{
  "head_dim": 128,
  "norm_eps": 1e-05,
  "attn_scale": 0.0884,
  "tie_embeddings": true,
  "optimizer": "cautious_adamw",
  "grad_clip": 0.5,
  "decay_fraction": 0.905
}
Each number is 500 + 40 x the weight over its row's rms, rounded and kept within 0 to 999. Layers, rows and columns count from 0. Numbers have three digits each. The size before them is the row's rms in percent of the matrix's.

# layer 5 attention output (transposed), 640x640, rms 0.0245, rows 342-383, columns 160-319
095:447576496442460490562495550559502536517513527565457464545462554555531542449499492485538498509524514504551556401487559438524497521496486497520499487511581480458477489459489490490485515547455484490488463479443476492467564528462570463474517480550489474494447482462529462464447524499574468480440489532489497533530487504534453521515509497500443440508508487514529573438504431498538515487447496551552581538518494538455468529525515508468603483518481426481534480436472448476469549466555544
100:567473464520489435456482473473513495497463499449540519527543488533401439504498602506524445501513491444478504422492463534477546500511553468489491510492576498532499516498533432505572540517559468450498490514527515528499472445504503479450538536460492491457436446560514463482544524547482560506517490469497514477549518507485487500482563487547476441507502505602514504540510509452457416459508499489484544508458528595448544511569528544501507462522500418479495490521477508506452585499449577
099:497446539409482464553493489457527491427547497463528485485495487536505421465559432535545482465472521571543451553471581425566501502534523498478494548537459509464561448443499572513521527498515496477495499582530493473539436487443508536448548437538487448607457466469538481497474532475469482440498451464470479498540485523513497521423470513511464498475543474466514526536508523496503518492516470461529514488501490523461432556481466576547526535454498486423525480447527486494495524550480436
101:510501490501513527437504487494478434521538488523443548557437491511461478498417430478516522510503498427462497497497462503463478519451563468508524517524520473483478502494502499446485530464535515506475504491462555447492503505493510524480490515460519517498454538528482502512522540522531487475399453490529496471429526472525485460525542524479591546419510483520489451504490532523587553480467579510493495539481538491473436517505464560467505520545540549529468459509512516463484504425476566
102:549519426584449471447524564530446507613510563568537387517556443526471570553503482521486460416522507526456491496527463515555519493502556425512542504575502506452451537432497473456504553511488549433514503487531568578470507490585489489537498439492486502513531503559438366406448496503437535547564529465492494523516496545529491469496507492478529452519521463486492588451500482501508462476559484499500486500523504527569497498528492485521497563462516471493505521543386518496544463550550479
101:486490463525478511495444542514495448494489545461526527472488599536497474531552522589480518540530553469445552523455587516497433480538488448577513458575450531564541430535512477509538511467568497527554510498508470500504534473452569530522502465525470534535498508453491476535501446442490458549506478426473485542540501464481473486547537496470505470518542454546510428483501581476486465529524452456453489427538533472510479519475507504473564438467471490531528468494536537497490533422507536
104:513507512528458478544548485441521496466557491467501497558500440508589501482494507511524531523502482366479407602452496417482526493487563514456604512458505467566557551449482438449559495413402550494470501528534481487486503419466495535409537441544508460435520462555443573529514513513485475528499440522513449513497586543501464527444482520550558550442565490487542552491483493478524514545433490540541454486598590512577465504416482466532497440505494540477460462472508526422478488546483557
101:531493495533468474481510491546503485512493518567445468572425520473442556438492473484526480478482548557485457545502480543438528455528458584515549470536372435500541441475538460454469506535389475473444487472460510500487444477512468463485550491481468476579548486509521492552513476497500451484501543482509454548503505466467525537509518397449488536439443579481466531465484510569468462523508558463511432437483625540577535473530514573520457486511534564544457535488512483563451490464473451
106:533517515511515503476559524389501470546512519521529470497501498439509563572471481518540508573514556476572520472430507468459499534519521472462483482466593572528537443484503525559496508467503562526496499501552502457532436498442482504477529507484520504483461492517513503542525470534503590500536443503489521494597489547454511499577546553532546505457500496512550440483472554483514469514519504582466491466481458523569505560564532528464472430590477462434449491552485454465474536412535613
101:547498479507524507459479515471474422515514499461625442452515498487461422530557545621520554426525542492501534555464483553470492496485484460533425486592464580522560452536524525513484483422466524563510521489468476496537431534509500488562554521529502487513550464457452514494493469547481454554492521519483512471533443514443507469551504490410484495520499486585482365501510461522495477476528507501451523475522462466527561490508452540523470467534448492465486454490529482495520574485527560
096:559572519496556481539511499502540443527427483419518571502537540466502370539578566463489523457496535481351537494509505356536522430536440425529502467513526518550465492507495444512445489554474420532466522513465579568528513449443571494493408456523571552428502530494490489527496426491412458491498501525451495527522457463473519477462547463581522543510412452604464548513462457467466557571500483546551526521494432524421597521468475526506521500482508556515492449502506486537573540448518512
097:429504494510481510489509459492478472585503467575480486449518493532489602467563501534488520499500576464482500513489477574527486567542559527445489468474579536454521442425578503499537549553503581526509472473521458516517485572437562522507465439495512416553485557442442520538555469565543447463481489549639518465485488488498532480451467559452462552479462446548454467525505525525600540523467513435519528481419522519550509468516436575516525515521499492567524499555499517415512494480551500
094:503468502529503519511474505591521458505479421501553519422493471504495507542510559494458497503495530529419520507525434419491489497432493505514507496469510533557577531499493488552479443465471428465489497488463465458571446501554530443548459532519429520413523455513433469489542490399486472537518535498550417478518527585496482427502433486471498501485493503545475504433475521491522554520481449528512490486521466461498438437462550478442514480560428539563545458419462473500515525480507501
103:458436551493512487558501507536466462509520445546508493378522502478564565528532495500532527529481466507493508487470505473539467504521516531533512404496494554531449502464507508460474515440520533489571471484505506469526487464549422478487505459508531433450394493535553501459492451446507472548498494491491519560492445528501547568404521548539622490508457509531422558460544413446521439554445476541576520470501507516464510447439503474480448566538453479511535480514478380505467489507570473
098:431464484476475512454501490512428528476496487442504432475457394428523606524454546502505546537515499451557484486494457590492516520517512525495426494584532468529613541509543527430523534445520505564427553504543518487508494546559485565549529499417448509642494478503517469495564535546468602522555484522557536453474503526494505496465503558537551476493493569523465538474456523490450495487551459528496521513477482540531583492495526509466526452499493432452490521554532500515480481502493466
107:516473470489446499494499513531482492493516468473476444463480526526415470520599466450533520534543509451464518530548531480559559488657490476478549529546493570521454498603476492487491483582555571493511535451461556511540462489541520476488498431473482503555516488475475450469513495467524492538470469533467470520510484461475553503449544479524536487489527517572450561489468558495522455497486476525531541438514550522502484538514531479458546516524500486504450435479461543528431438427549463
096:557547475573519468502535574505532496497421545466509475526506511492522454532516524500495506488472501490426494540499472363501506494399499468479531504539525475550480537515508472486477547471447401434514530485507557503555492456440526463535479495496477549471491532501472535508505504495484470486556510534506490551501521476540459446559462521564469445489449456541505572514480517483525519499436457587568540485531489557530513487467471495501518470483493483519518455498523450512527470490571569
101:537532482613528464492507512516514493541405489527488529527478431545392551543506501503542534428494425560495558476502506464473456420518556471496529450494444507421528524511496421419541559536493462489584452506516524510453543504532519395431429514473513530478428537510482494512559478504541501547459517512473452530538486444503539490485513497540484505471471485518562541477496542494490474504465541553551455544577519501512499565535511562532483548516529502499533473476512569501529498494464512
096:464453523502568533493456414489606476550534505546561475555448447553515536490471542513503449468505472450487533498465481568467471524409461494510477492508516482504527492509479527577471495505468443542465476505503525439487536492579491506532499520507466484423481492526553492517518632465522502516474477604589436481493519487459475454424467585436468460478564520503545471478491498461478522474515466457504470523453551527543498506542496485452630479472469490484529470497521535465559475463458470
103:479479480511475559476443529437478461594538510501529508561548468515368499536490533506537534517484498497505518558494526429401455482518469490513453507540570516415466549500549473446506436537474491437476446425483494502455483496520521453551512498535479532424561518487478457460419578498525437566500581461625531537527436501487498572489443501500511421520435482594555517446475411454558436444562512517478458511437522554483566498514514533470545444503518459494465478448482527494515490453539511
101:469494492561491543548496528552508535531503531448464477425530487477500489502559495496486479537491436524532491514461488428542410500542531504525516513396552552538387483504450499548496494574494514541505564446489526504518509502514521478431454560593486488432502524501597513570482527574518565476433505489476457480500471564556500468488568578526442474581543519552512502567478522512454503527500527562540464504492507524443419460490560444510597533521459414526531484493521566468450481565457522
100:480574482541550513459517493473527461493407485490526496514474536407533420538488498489507494502466529506470539469470493422447554440514534441539564515459500457525463517495507495440516517508582461482546450502485524515462572445454459485466524422539491537461503537546518564498525573527476491467495488475493511577505476475490462551434540562572474548550448479510474468516510471554546511511511459473464497577554558511518549508570492483426496487537562505531473487469463456515528431447488503
095:519544487554489511458517511462481501459496469446507456522576504547531498464510482402523518454544427515477446617558515579413528506474466424496497529482568519515551555503474510420511519462584553478456459529484587479492510510522503450459528588557497571521530504465488414482511486462487533466582463542406539549496500488462475414519543546540505460490455483565458586473449477491585514502517485541442469496491474392543515567527424468530523597471508565470524489543535508540514534476474509
094:514474508527560576489518438414411476492477486485510514490481459429461498537485504543504556504503531577501500435511457591518570551524534490471469493504521546504460431462474499448536530457555542519512457526488516524508500482537514489429480526538548479475444521524502481458505541659474579475514503560454466483462464566456511554536497551519482508440525412506501416536510533516525480489525462505527437480522459463551443586600542456506498518578535470514453508473485477460504485524469525
109:451535562522489515505529451510508503512472520562545476543512378440532528597478567444499504507537515534503494529511459527443515548511564471469511530462517481561474523500461488452564549446531550567527496474545496464512435490536479557459600468455493438554492472503482592441503492548478532553497536578570511533524522576432496497566485635473569515489492474506503518508430496513566488449441487484476467543465505459542545553553532488474537485532521499476473477451525402494479523455524519
099:509523569465449528504484436469523533479539504482491485604455461506542471449564527531490535445521545509475476528502428423482493526484504564458464514455475488560457444511474512573535441482512476422441473514512505514544481446500486511475522420456528446491505442605453471473481500518405482462500483586459469517556507494459579517458450498498443447498497564529383517466435498535498535528487501488516475478483425451578497513505495407491517477472486570481521501421420413517496530497516551
111:495484451472402470510442486552467548532532545467517514529537478560533497433490486467491451538521431497525541422479590408538463522502484502503483512458447465466418491572508475424471493573475472521507461483468547560478539465459511563459558491523482579473526534508547563533553535475541482593541529557493565553447522486514454540527513531465462484508556519523533496501493474453506465502516472498477440556564523505414460440554449499516479554507552487532524501512497531542387459489482380
094:516555446568518483512486558472522523491440387514465514562495506485424597537470461496557480422431469573437484536510569642516527517500513494434469521574499465483534562539619445505460484579537452455500428454542535503518531517568487466526555508479531535553410544461483562451534465497487492532453501490552469526521482451469475495455501468476476537471595518466527532473546483543449454476526499394442484518494537531517520542523540516503514510476526476479520513515513500510614495483463503
095:550526496458514468500520539550490406450492511476469479503517510523524429543506520511517524492494550489489505503466514479496546483499533497543548504503481563578409436473537481475512572463540543558517494516526580472484459473410552429407510491484474475410433496419467414534474509588466468486465488542426506470526583578528489485478507496515551510449492448567578539511475558481483462466460494522534445569517525477457463527499507469495490560515486555454532478494518389504500498534426535
101:559495442537455509511516551532594462515462527452525482480536487455492456510531565420510568549524529515452530535524502439459521516576494443446544504531452519520416530607523493442469469523474569485544535540488528478597511527506545533522535451508518564515633505509502536502469578493445521489556507550440549536534483511479516480419467494478488497527487494592514509543513526468488421540573426503466496556437438508446558498528480506513541511508522514467450482549516461488552389480489493
097:538452453460551564469527482463510506467509564515551528473540458529501515503500452502504478536496495484456499523557467635489536497484502567502540578606486428508495572509517501471469504571468509490517573507448448487464456536574527506507461542524536486541458468547529505449483418528490568482477540503501499481440527504558450524526537427458527550470505464539535513490527472451525530445524501476492546501517486557536506444503491481556492495479520485501531485555550494477547517591455502
101:430511521490477485502493519537516507505545536527442510482526468479489611544482520592440534474519583526464456467501421480488522465491514573516530494474537582478558422426520508548513492522477491531517445517500434489560498522549544489554454502504530496546542516497467548520522554594457486526531466550543492548486486543498552623489444470534480480465506565456566493507455492522528492540506518508475495497525401527548492502469450481482497507519501491526555509553484458447531444469486490
096:447516515449471457442525454474503523536500535552476460463557516466476628518503450492478566477588476503488499516561523588487512470566568481511529503533593447465496502417442517508534491503532482523568491517467482521463525564538514471452521482560479456577522467540511454502429384461522520544484524480551551497464511507510567495529532540533480456474496488485466547466515529494436507481465471487462558465474528527544556550499503534503460518468551488522502545517463493462477486496492495
097:583500510446498482494492576587470517439464497500522474455500436545555512512501514470492546464541539435518503591446444584426440514459459503484541519408500458487421483443497536593509486542497501541552531520509492478530515480540519545499531560538527522484536449483510521486495581548564516531520531514500574452436494504475515531523439471499554483493471508450492518501476522495548513532525474448537508516479463464469479496451410525498483404488478558413506513462505445435537412508497467
100:472493513513471507514443547492516534518466482517475570631460432484466506527495473439460548497522462508556410598557423304536498501410492503474454471471525459486523564491460487496528495477521406488470480536571528520500527559541489499601446517532518506440535529505424475453414492474507519537477509468501483512449496543513482437566479495510431503554456497418458460463541466514521520461438469533535495476529491473500533578485533525510527496497504471492525538494513515518534545525556510
100:551482517478509475531454498483510506509461532532509522487453516519507401518473428607474438502545487496451493459549474514482467518528505543543516527491461470481572510459468481505514532612472567446535523511482510516449515430555444463478483470469555527473550450499510504496513477526468522498506496476443477572509513483517557466472530444536504502472535548523463507506538485460464506512581550543523516479542505513580501515472535572584437476531506585507477499507518540466519581478542482
105:467458439527444541526545510400490437515580461517456535498574545496519398535492456501502477468484519502489475454434525517504507439480473546506508492535477540474506492470514540472475477514484476416569494485553537450453539529413449465550450540411551460496509466545529528565533463424492455460481487459486523516502487508547502511468493511530449445492485551444515537431522474504499493463514503552454472556448528550550567451536483455501425598461486520490499485443485513546485534467473426
096:458436570483508437573460516538509499478504496497502476513516528484549426575530554489531449454509521520465437533536501302510538503508468536537560513510513495590515501514459492453469485468446478490519507560508481493525481538483455484523528467415465483476512440505514523482422507432437525425445530511499486557479498497626468534457518558531464517564496521451469451542475484477451538495522502589512477538550517459494501488461539523494485460490504495500518513444495464580485528502558549
101:425552439523476439574562520532541528545507482508473497530488476506535537516476547423521466483491443488470494508501491539528532522482510522486502482486511476506474516515518475492518494560471506460556506511519540553457463479498506498491503440455520485465448465577406530536463436419516450494466440545478469544491488548559438519486540470489468503493485510421438563522505506486524530496438476525537526535504477574530547486440482453501545468525482541453501491504484480491484474528493428
099:533491537436489465502532476570558465572473495541435494535434468485517449532519476445471436521564552448480487460445466369516501533542498545467533498483558426535473537513431497489595575452460486530499475452473580511506428500502502470558484551471487415480473455535468533482593501553509492466467523545560503486463562509592582508409451544489578502557512565512473523527506504493509537468470518548483486516452515512493508508454498462494571510485497449477541482506468520534499508482495485
100:495513501507493509487528547470471554482477559480539464480499595486545539515504496457472461438505569542500511488555568554468476433493488467493517494438504543489553493587506541502447500512525565517519523484502516558416483508513415484526548453528494560569511568486456468551515425527508559537516513463499571528477492527513399537576568483506496495471452496551486428619459491572549450478575518437468501500555452434640446573534524540530573442570482494470427512545517568449471490487561524
095:565493561495476502530527472550482472452524500523491497462483561535552497468464464514514507545498496477509488521476459316434499469462518535533473495502510452552456504499447504550527494440489524490431472514513462512497489416368521536508504472453452489458481511488526514538469496437468504487501463535494486536514564528488515450455511540480536490510513427466464480471509530471543494489414453485547497453508495467474495469479406552551526504484515454485508424465526525568450543516459579
# layer 5 attention value, 640x640, rms 0.0275, rows 343-383, columns 160-319
101:517526523514593503505567553518538520500428579446487441511552525492534463554496539485507475526509449505549434551531588520557543552499606567545484516495477448537498531502533497601475530525480518476477547460491463445538484483530537519479517490525490404466481510502486487469443507518489523561475527446489457529500525522460485467452473475519439430424451503552484489476427537555522571503499506497500471597567466476436500492505547518491492545494501538505503573530480509429555576510532462
101:485516501507516490518502497429438450456509525523491523536434559487499563531440504544475532433508526455567507477532501494437485532471555519441565472547405526512548451548547475494546428535534481528472468559544537477502447466545566502521501537519557507418435473523510513527573499434470561534488499490513475526454466437500549425529516554597464524472526432504488524530462589518436543498507545472537480468512496503532467525523519481514514543476493519427499475546549528547447578512532496
099:498484509474505587423493516500474428538520506480513435486470458499518550563570433523483456432511454527533523406470476491541566485517465471493550515550480462498477478430485455517424507466502430465435504540538443508515535472471475507494522559484544525543479543491535451464514546549606467492465452539530457463468592524458542461463531514551555521529496538456566504475506522489516510493426454557523479557401519483508542547465519461505560489530531506554468442528487509462549524561454553
103:588451424508491453448547528503534501469535529506412481482455480445506591504468561508527461546431489429432496520482408490565531459496543549493560491532515436514517562480510485514489486490481437485547497532499460479534562445534523555419484522461534440486536492471488502488493443480490556479481479454497548478540529411425497475484475496541509504470519473487578595537534450503531596561561492552505531503556538561557520543476483562456480510569569569459508469441450495520557486483508497
100:524512491445516521493497477431558511566518538524530449465460501507486563463509556492457489609420437422529495492490460505450440485547557513513527488547461511479517494489446466506545474448482543494490539515439478524557532559533550437503477554509482535522561561571459517450476559466545527527525435574472411536496491579478557511495509560504520502497483512448455474509503489537502528553540520515450535504541467525533531518475533569433441528509473524514487562574556530500539523473545555
103:493543503502522513462513473550519488452520423504544448539490467497456423444509503466494531517512531503473481515430439491552561454564512411447545473513551585471507470473502464554530522479550572508423412537485461490526481524460503455441489452478468526513592453529547462509493565498522466471534446564490477502570506425482565560488492476499436511468502508499509413482476553467448510496540515594428450546484484533491536497434534448459477550509496569487452471580535550520570451482482438
102:478511560544509526459505519535508474495508457429521484441547441502470587518495488528477466576464534495513486522452582474426461497511411590535543473503514377520487377458469529508572519468492523528437502512466517392508460519516459462489458506561536529536486439529413519445529542413460522501537565491539495574558537446428517478444459465486522500499475527455448507469479524527542495489477524507533558466536553423496532494455464447490567492565487456503519535538446517577516555523445462
105:531648527419473508556523495457504557450474527517541502528549446513495438504464524474543582479533549574549515455551448502565516570589526556514505539444476470543497461410489509456469502515544530502508560457534384590545514518462493483502541516515497517528547468493474547513455491545463476463472459566547539485458435466532450501578482428488501442534479542526522478542483557514457486490456496465506436580528410471464483507483541528509532493476555511482527480521428443489520514469533493
102:559511528509518539428484490457584516520521511448539513523525550453440486496510544522501458547504518496526493511482471491503461517457558536546497548470402521472439474556475586473488541421462485558579512520419543558520540486507513474485509469463590472513493508445398435476499531432498470533426487506571493457513488481518506463532473490419541488560453526553496450469531550514505486520579522436450581461466444444555491403438481552517509502514505549484484531537498505454500521539473418
102:478406506533546485479418480439435513511553573488496492489540512532471481526533500539487537524486392497503537468528453477440499484541487473479453514425524470503476488532500556574438528515449488544477460493443491529442494576494553585488483488467506444528521541529522405514483536522603489482526485510539547480456460488428509470527492531462505496559507510487588433481458430562453510547489529549488481522490496462481465527536477520485488523459472521484541502480526516459441568488481489
099:476532516510441505445491459519564493469453515524480555514426568427490530499438476469520470552536531553458518428549448508558468495547548480513449487481538501499487501465453498503532489526474475480484515445490478478505599506452510474498555473436496451506457498429498526491515483557512519459476552537478479488475460469434518497417521452460488503480533450509501510565509551497475415505450474516425502532529534577429586478456551477499517535495526536479544459483440508460520498437520515
094:433480498587512446552545443536514553591547458477505530545571435478467499539476536497416423560526555462496523515514571486523505459556442531533488531577448530513506454465488505471410459438474520519478494440460504568536514566439540526476489480509446529530501544470511527418488493483556499433473483492567511471492366521513497461465486423458463415526513553519453516521573444504466561534525513498445452459500500456497534498470568494477500477519521544565519489487469475469490562463483493
106:508448494495415451537539499482513478473483431504553564518532533516543505445492501480530458544432466505492514503523519508547566571523518448540487501479452492484456489500513513513489466479452447440534536507490496534475514428488502489499482464493462478534485601565489546520521399416397537495523446502485484526400487502553499502455491506420510484455522516530457488564471480416468462586580485483516467584546539553445524569500477497546536501528496532463496473451444517485536461498504517
099:579597450485467509505535462429535525534442554484541531559440536525446434523435548500456485483519543451533475502544460508527517488489484551426491491451441518540455503504521504475532513557473475488527537518433499472560500479532522468532477531479518536497440445518491560530476499420530564519517546437459533498526542561462501560471513489485496477381519458506491588514479465549569511447497514493502450456488494574462561527490509551466516510474505502548446505509529507587570420489570515
105:477461499552460541501512516473509532493458486458422487570528440588493488496435503511480426486476492523441542480535438471430420452498508493420562517482522465487535481469460464552504548480503469500511424530556538441546431497542542507502506511495472526530455448507515463472462434460546505523464467508498487496581472458482514484497534521447482510508517414446547502489454472451525521546532472523469506469555515522542544513435534449428519462589536542453592460561469515515467525498536561
099:496482506510451484501514540519473512535516526515530484473561516515406488535549551550509454488510516486493464521470474465466525447490465539516448494541516447539441487456527499565469488575509505586475491564505562508548431557481508478513389503480540448503599473474524468528494575464543532454568557521577448531496491431462457534550485526505508444440476604565481403478483414510519485457467522455544524519488534531458473531530541444562504508493493486509497446395518470530482517472529446
104:461512500427549499470493541456506459577549507443430419435553453483485467482577514522512464428451450533469385432504521488482570470498569456528563525464495511511487492479500540550514566609465381549498488473521506471498457523488446576425486531539480432517436505528470444523490503568555531460461499514546465463546578481520542443507466549503485515457477422467496502510502501519513480467553507495541452563576546542541461451511553445446566526539505550543474493467526537449495532460566417
096:470526487546515542559483479475517517482518559543452539563498446478494445472551493520478559500602550460490488460464520523574429485515482527522442557580529498494536474468461491485493543467464542500404520368502470518491532420563509484477508574562448556475493497403519518430544493543482516528446466621466491444546496510471466519433573498495526507530499561551458540544480530464531511458433467512545485492538498467543466492523480549486463516515549459532497485412503453502538527485536515
102:544499545514504527490507545562507436505531544453523468510577520479468507517574496471475541536501461494460469463606431541518450523530530475533522560574487517421529528462454468491543463471506567489531491396460584515482486535485518439474592457503465542520501516433488499463507405577551495515517487471460467538514441555495529513478516541417497488529507454522574492436497475473531422434523437534568469484444531499462573422468506547548485457541529472467559507457454484463534471486532456
102:470524511505497499572482501533514546508491503546507454551430515423545490473536497514463520554514518563497499507495536463554463500550547505509440518479510583446446559492587509526502487454501553578488527488507490484466487575516424496458481523488445521449564493475480483502477446486446528506496529467493580533460496529523570429518531533476472534489451534485514489637449530436464488497566513508520473494505482477518464502455530530458417559521484509542478434533513542503497461445544453
100:463514449461534491442480437511473485486552474522425426511520525469544511444421496485508490475454455476509534523508444519454521510450520539489525522498573473503472491589495510596562488468499476529507460501467434552549493494500540549507456507470497535488523476548522500566462481551523508521527454568477474556452495422424477530554499491528546479533529502527477465486483485539509498565500531503548507572476568541579538484522486506500507500559538511535478525529506504508482440498455525
098:527573471495485447476496538486467502393555514492485473484459509467506490507546482534519467515504565586549480585553475474482551548561443522503495448490553600465478549469419559474532500483430442549520499469491456487490467496529496562454538544480508474486455461473575459515518555478513434514522574438499533505482490457518541543444491469471521446526517587528499465461476423480522546506546527563601515532446524443492613511554491434524458551519485471508553532526513461503464526528508547
095:450483416529532495471575518474526479551423432492512535497456522527454543541437563478476524460455482500457532462509471504500535546503527438517505452454503490490435513482518543489404521538477422557552493535489439498539497479517544507484572459456504563460475450501516570606442537544535480495483459528505515491511537499500476510530451546509518463508472499497526576508535473597503557500487434530509505608484525521451463529577568513473471499475549464490517480445475532518490504537523427
109:489550475440451523503489509580529443424449534529462518632524566523547536532443521469533478481489479554414526463489514489526512479559522483431551511509505468529480551477485524504525501523511475526462480469547478547567533484513530479539519455459525488523532434505516570483478475579443552445487488568499453554501510526460466601480499495541503515463555547519480453536490528466508445470467457494499479496543547444502547516467511512565521467514441471497486512489456514441592522478591489
099:563495447518531539538485463422566497457523508558499512488521509520515433509519478447466481490516567520542538525473538469562500511507569503464449510486486426511491501505512470472534481512544489458415556528526500503480488460531483517517531430437506459461439443511488485456462399492422490421556446519507496503507477416439477498453410520476547463537594523528435549501481466554538515485460506487484500514544508506498530513503497448565572582500561527462501472471480498512488539478545517
110:516454513531551533524560492508497469523536543549503445510473552494437463420492468502506512542512484477435475526448541524396455511463510527472465499532464537451503508536495419545578530485498539486452538483559464452472411551430466508451578464497465512435499467477520515491460538540450512537527575549537469489539485552534514534441419541456529516473461535522510547417494498464539418484477496522504522430498539552543538533515463517507472470518564469465475516518522490498454493483535584
096:485494504513531478469520444507526452558563529537458558532495529492473425487466515520476499451494512459538487534522545494530507532449552565471493548535560506506526497533459485529473457553477489502507446478521560451494570449478510502506529552472487492490443521508470542522588485463511559479469478521529496532586523515493523486480468450444486513527485530503490571452450458462498552525500517441520450508510550507529496553539538510522500529478496421465537466393533554496554469576575529
097:486536563489501489483485510474490486469501461533483488594503548511527564473487545500484550471498543462558415489486581499518589547516486454515439484472533542490437453470606478525544513453442424548471495474441471462535472450448484437501461547435472479478541494592497431547402555448472490446551516582537485507497486528445508538432505432483515490477446482511581506566459529494480512458510429560541458583466519453458470578512563462501543565456457530518449481568482489514518535531542508
100:536534566451493500560454531452424535481527515553516472522532542537508510522558529466470555465469429556505490523582419518475475585580575526487576504499506483518566495513497549551471428535502467529504494492461424490473502547465547505492474554441544444486509523475510477573479517518517548614475574523485546555475558424538482516523508492467477454478475529479573539503525455466495475542554566514485509458562515467546444517489420525514504492517571445454546458515477499510486485529454463
103:476477531532545506467526502473488524513473511508493531536566501555467506504475467510476569499479453469516515500497553499546608473500484510453490455524472487518512559471496491557521539526526528572467524547431535442500544505521560506524513560471505507491491548491524464544510483420588539555476578475471493491488565442521490526457516471451538448465411558454506535440573540502466531605535543444539529521471479459478476482476462516469432513473466461488497493447538465418457462548472429
103:462521444518491443504515531570543457551475471565439502548486458482544500565405482398460525440492494550480472415496447475485477526567556511493469500434517497468473494468510474523448517508533454449526472502512450458466571452506500509515494464517454499519500479522503626530517497459509460473487486527471483497448533494440548597512465510495536432508537553473465502521484537500459463514570549535424512554568480503517505564458466522500440514446571436494498484451482477474560444501551525
096:528451434412465555509532519435501531488466469422478500542466452507488567453435499568537483425425510580393541520492510542505567421430508507428508424480507551513498481429469477497532476532503489479518477471512539430492591443500486514407570456553497487513449480508599494504468474516452518478505470451479502473482485458426497544519504500557477486499566479491525463515491492481447499559573549500541474469471503554468497540451523575463398502566550595528493520545434481432556489499549467
095:524564508444540536559563520461436466556481582535522539503548439476531580516630520481512530468488548482498551490543519503545453456468566446500441534477469521465529518502431556414536455537511542509519484492490466477471496452531495447566544542458488499491513545525531599524548564495445484549516451512592529457493518482495521522496527518530535478541498543566514505499532468478384511472509545449528460461502511419548455535546448502447431523440449503473577457478510494515480495513444576
100:546460470525436545558517449488527534508501475493503479481405451472478547486442428463484531480459527540485557532425478484492541515442463496443540537526486575542510541514473521472531480454550572517510490451495554541484532524481482513492511441509452511523533490448465509504513557573510464468486525464469494437479521470548512489556426603529523543544499498474560496483497521521525488480523451478557437510475486472453511530504486507557539546510446488483553471533498522473528498498535487
101:482445513549501521564465520522579468534490552437520440467520526474541506529511518478502484564524513496456476548485481512467510489513508530532533453535499401512491493543499471521533564544461500545497496544504464545471628513503472526504468491491481513498499519510471449535497503510546470496462531527496469471560559468465568477490467492524475506548516430474502565495450564547549520570505516454512477437579466493496481524511464535439490540559456567543542482505472473410449423497459566
107:496452470537500516505567486469435477580543434482455535535544470478525518484419455449508492470543538439597509494526440489439485504506455545579478498515501478512501435503493517426497513531463455556481471484463547535470536439439457511420449475508461554507436536494445483543530460528571509501570460470413529543458459497527460522476509487556493564485475535455528490466496536562516502513502476561548508581520556504480535505535511506501513534403479462487508538427571498563470482576486560
098:580464562499563566531481471511492528488398501503490421525532621535524519518451540495438552467524549518533489533469454472510518472486469451473561514541487602457570496555571475495446450402505584480404401600460570468507490527448450516533427486485530487473543451501501538486439497520490586467557535449515461477552409460549532548501500553550489479441456554472542453537455504603491492550509562506464497462501552485471502486552505494532497514521485587471461495459531541458483538504519446
100:524457522515479458537538439496449476479490507497509526483504523494498476486562489460549494466480428501508514560433493488523501551458536463525492488410636409457550500567502471541523499535523459522443450460619517487519621458526500563438512426430464477490494506549509530540520482469428511574512490492490450413513489518519520570467571539514467553541513412405534472464461563504491507520494510587439528505538511447480480452520563490529436502525508508526502442480485527410485538443466488
103:566542562527519494512525505485501492490425443455506471554495548454559481479507459517512481420543570558442484453482518523483499466466469482518551432506587534491538511509507417535487481472469479503480453454501445486468477471482511476514481526511454444495488435494549603447484522485489495498554505484456466450496471572453513519405568473461437452516553510546529559503523430555502480490467457516485508465479578489448528540445438437471585554435437569529528467519515500528497487436495466
099:496573490433452490413513494528478531539538489475480490446457465476529559458551461430548500543502424466566458538420553505449488527526446513458500554487515474493522525600442449493534483456488499570509511500557452535448508589499531462502523534450475469480498437527511488507445560519524477546442532539531487476483529480509490476565462473553525459519511422492461477529508513579493473506508566472544549505501447527501518479562510511526417444596529502470504503479463478508516538480473461
097:532507523484564524525480475428572457516445459520466415472427545428514506537467528503491531488499566549468595472500502501418527442427442446502482518509473548487469536504513463538586498444500511487443585455414539569546458509470496455557490423519509469535548488494440440464413466472475494519538399538442540430466538495538536486551502600459521546479504508497466459454525517464528509540527484523535519523471474459525593476482490557518552550463470523453462460596456466565522496526462532
# layer 5 attention query, 640x640, rms 0.0319, rows 384-386, columns 160-319
107:480578455552488487547416491459537499468503456532553481506549523511605526502444528455463563519513511442505484514438499494519526489531514487485517479502583531522537486525490403472567449467493468518488524515510557485470533466516487452533478533539488485484480469505571540522566514453481521518546482503525407529462442496504465482506460511469494494507503480513477462511463553467469511565490531500488500449512503517475564567470466531513457544481480529528492495502463493538566502533513447
093:550433431473493476553511479473529506436466543592526494538553527421465390447512515490541472421475439542516496476577503500454574524502545468506512538483514432494497481505488506459498521442441426508543532492531483533438521486488456434451451467477475512511562439542497556495508542518523589440450583503558515564448482486461497516479522527553457520450536490506581501498492497592516521460492506533468512556491432510493547449499484478568507526513520502561499428473512523505533550523468509
090:538445552447517509495560525499436408532459507593432511591425488542467523477535484379466455412557500527509426484534513528474578501555465512427486478516558459542477486549517499454472495456489499578533466499486499503497546504501553493496483542463413447476518526481486489499503523500504482517526496489494507494478499401468449455479478491502468573420518410496515420513497509508594482529492568555440536495504475508525539553467501459441529531485491458534458483437526517468459426467521386
# layer 5 attention key, 640x640, rms 0.031, rows 384-385, columns 160-319
103:487539526523484481510530462472517464441519492536518576437497431488515533531434470481462457486492539479432412512466565384454494541503454522432477445498487508498522539520554506545501493552541563460500538472480515494511520486522494462410460505536455481503471569461527441545511472483444436498515510447516522589487433528499473547577506488450476538524461527451459499456506482450479542474474522448500502478534453516503476503495491535529471487546425545499416535503495481505515533484445568
085:452552494511468516479485459439530533503483504564569534455519449483568530571427502523459603518478495532502519549520473531563532491531551482427538459521492491536530488423444501508489543458482502542472511470513561477409538395490528450470515555460471522529480469481570505441524487442511495500479425507532469553510570493503520469522485563500573510485475461481505445468522480445486570578464470517447497481546499529519508474445482511433463530487410514468474506467455439477502510484499426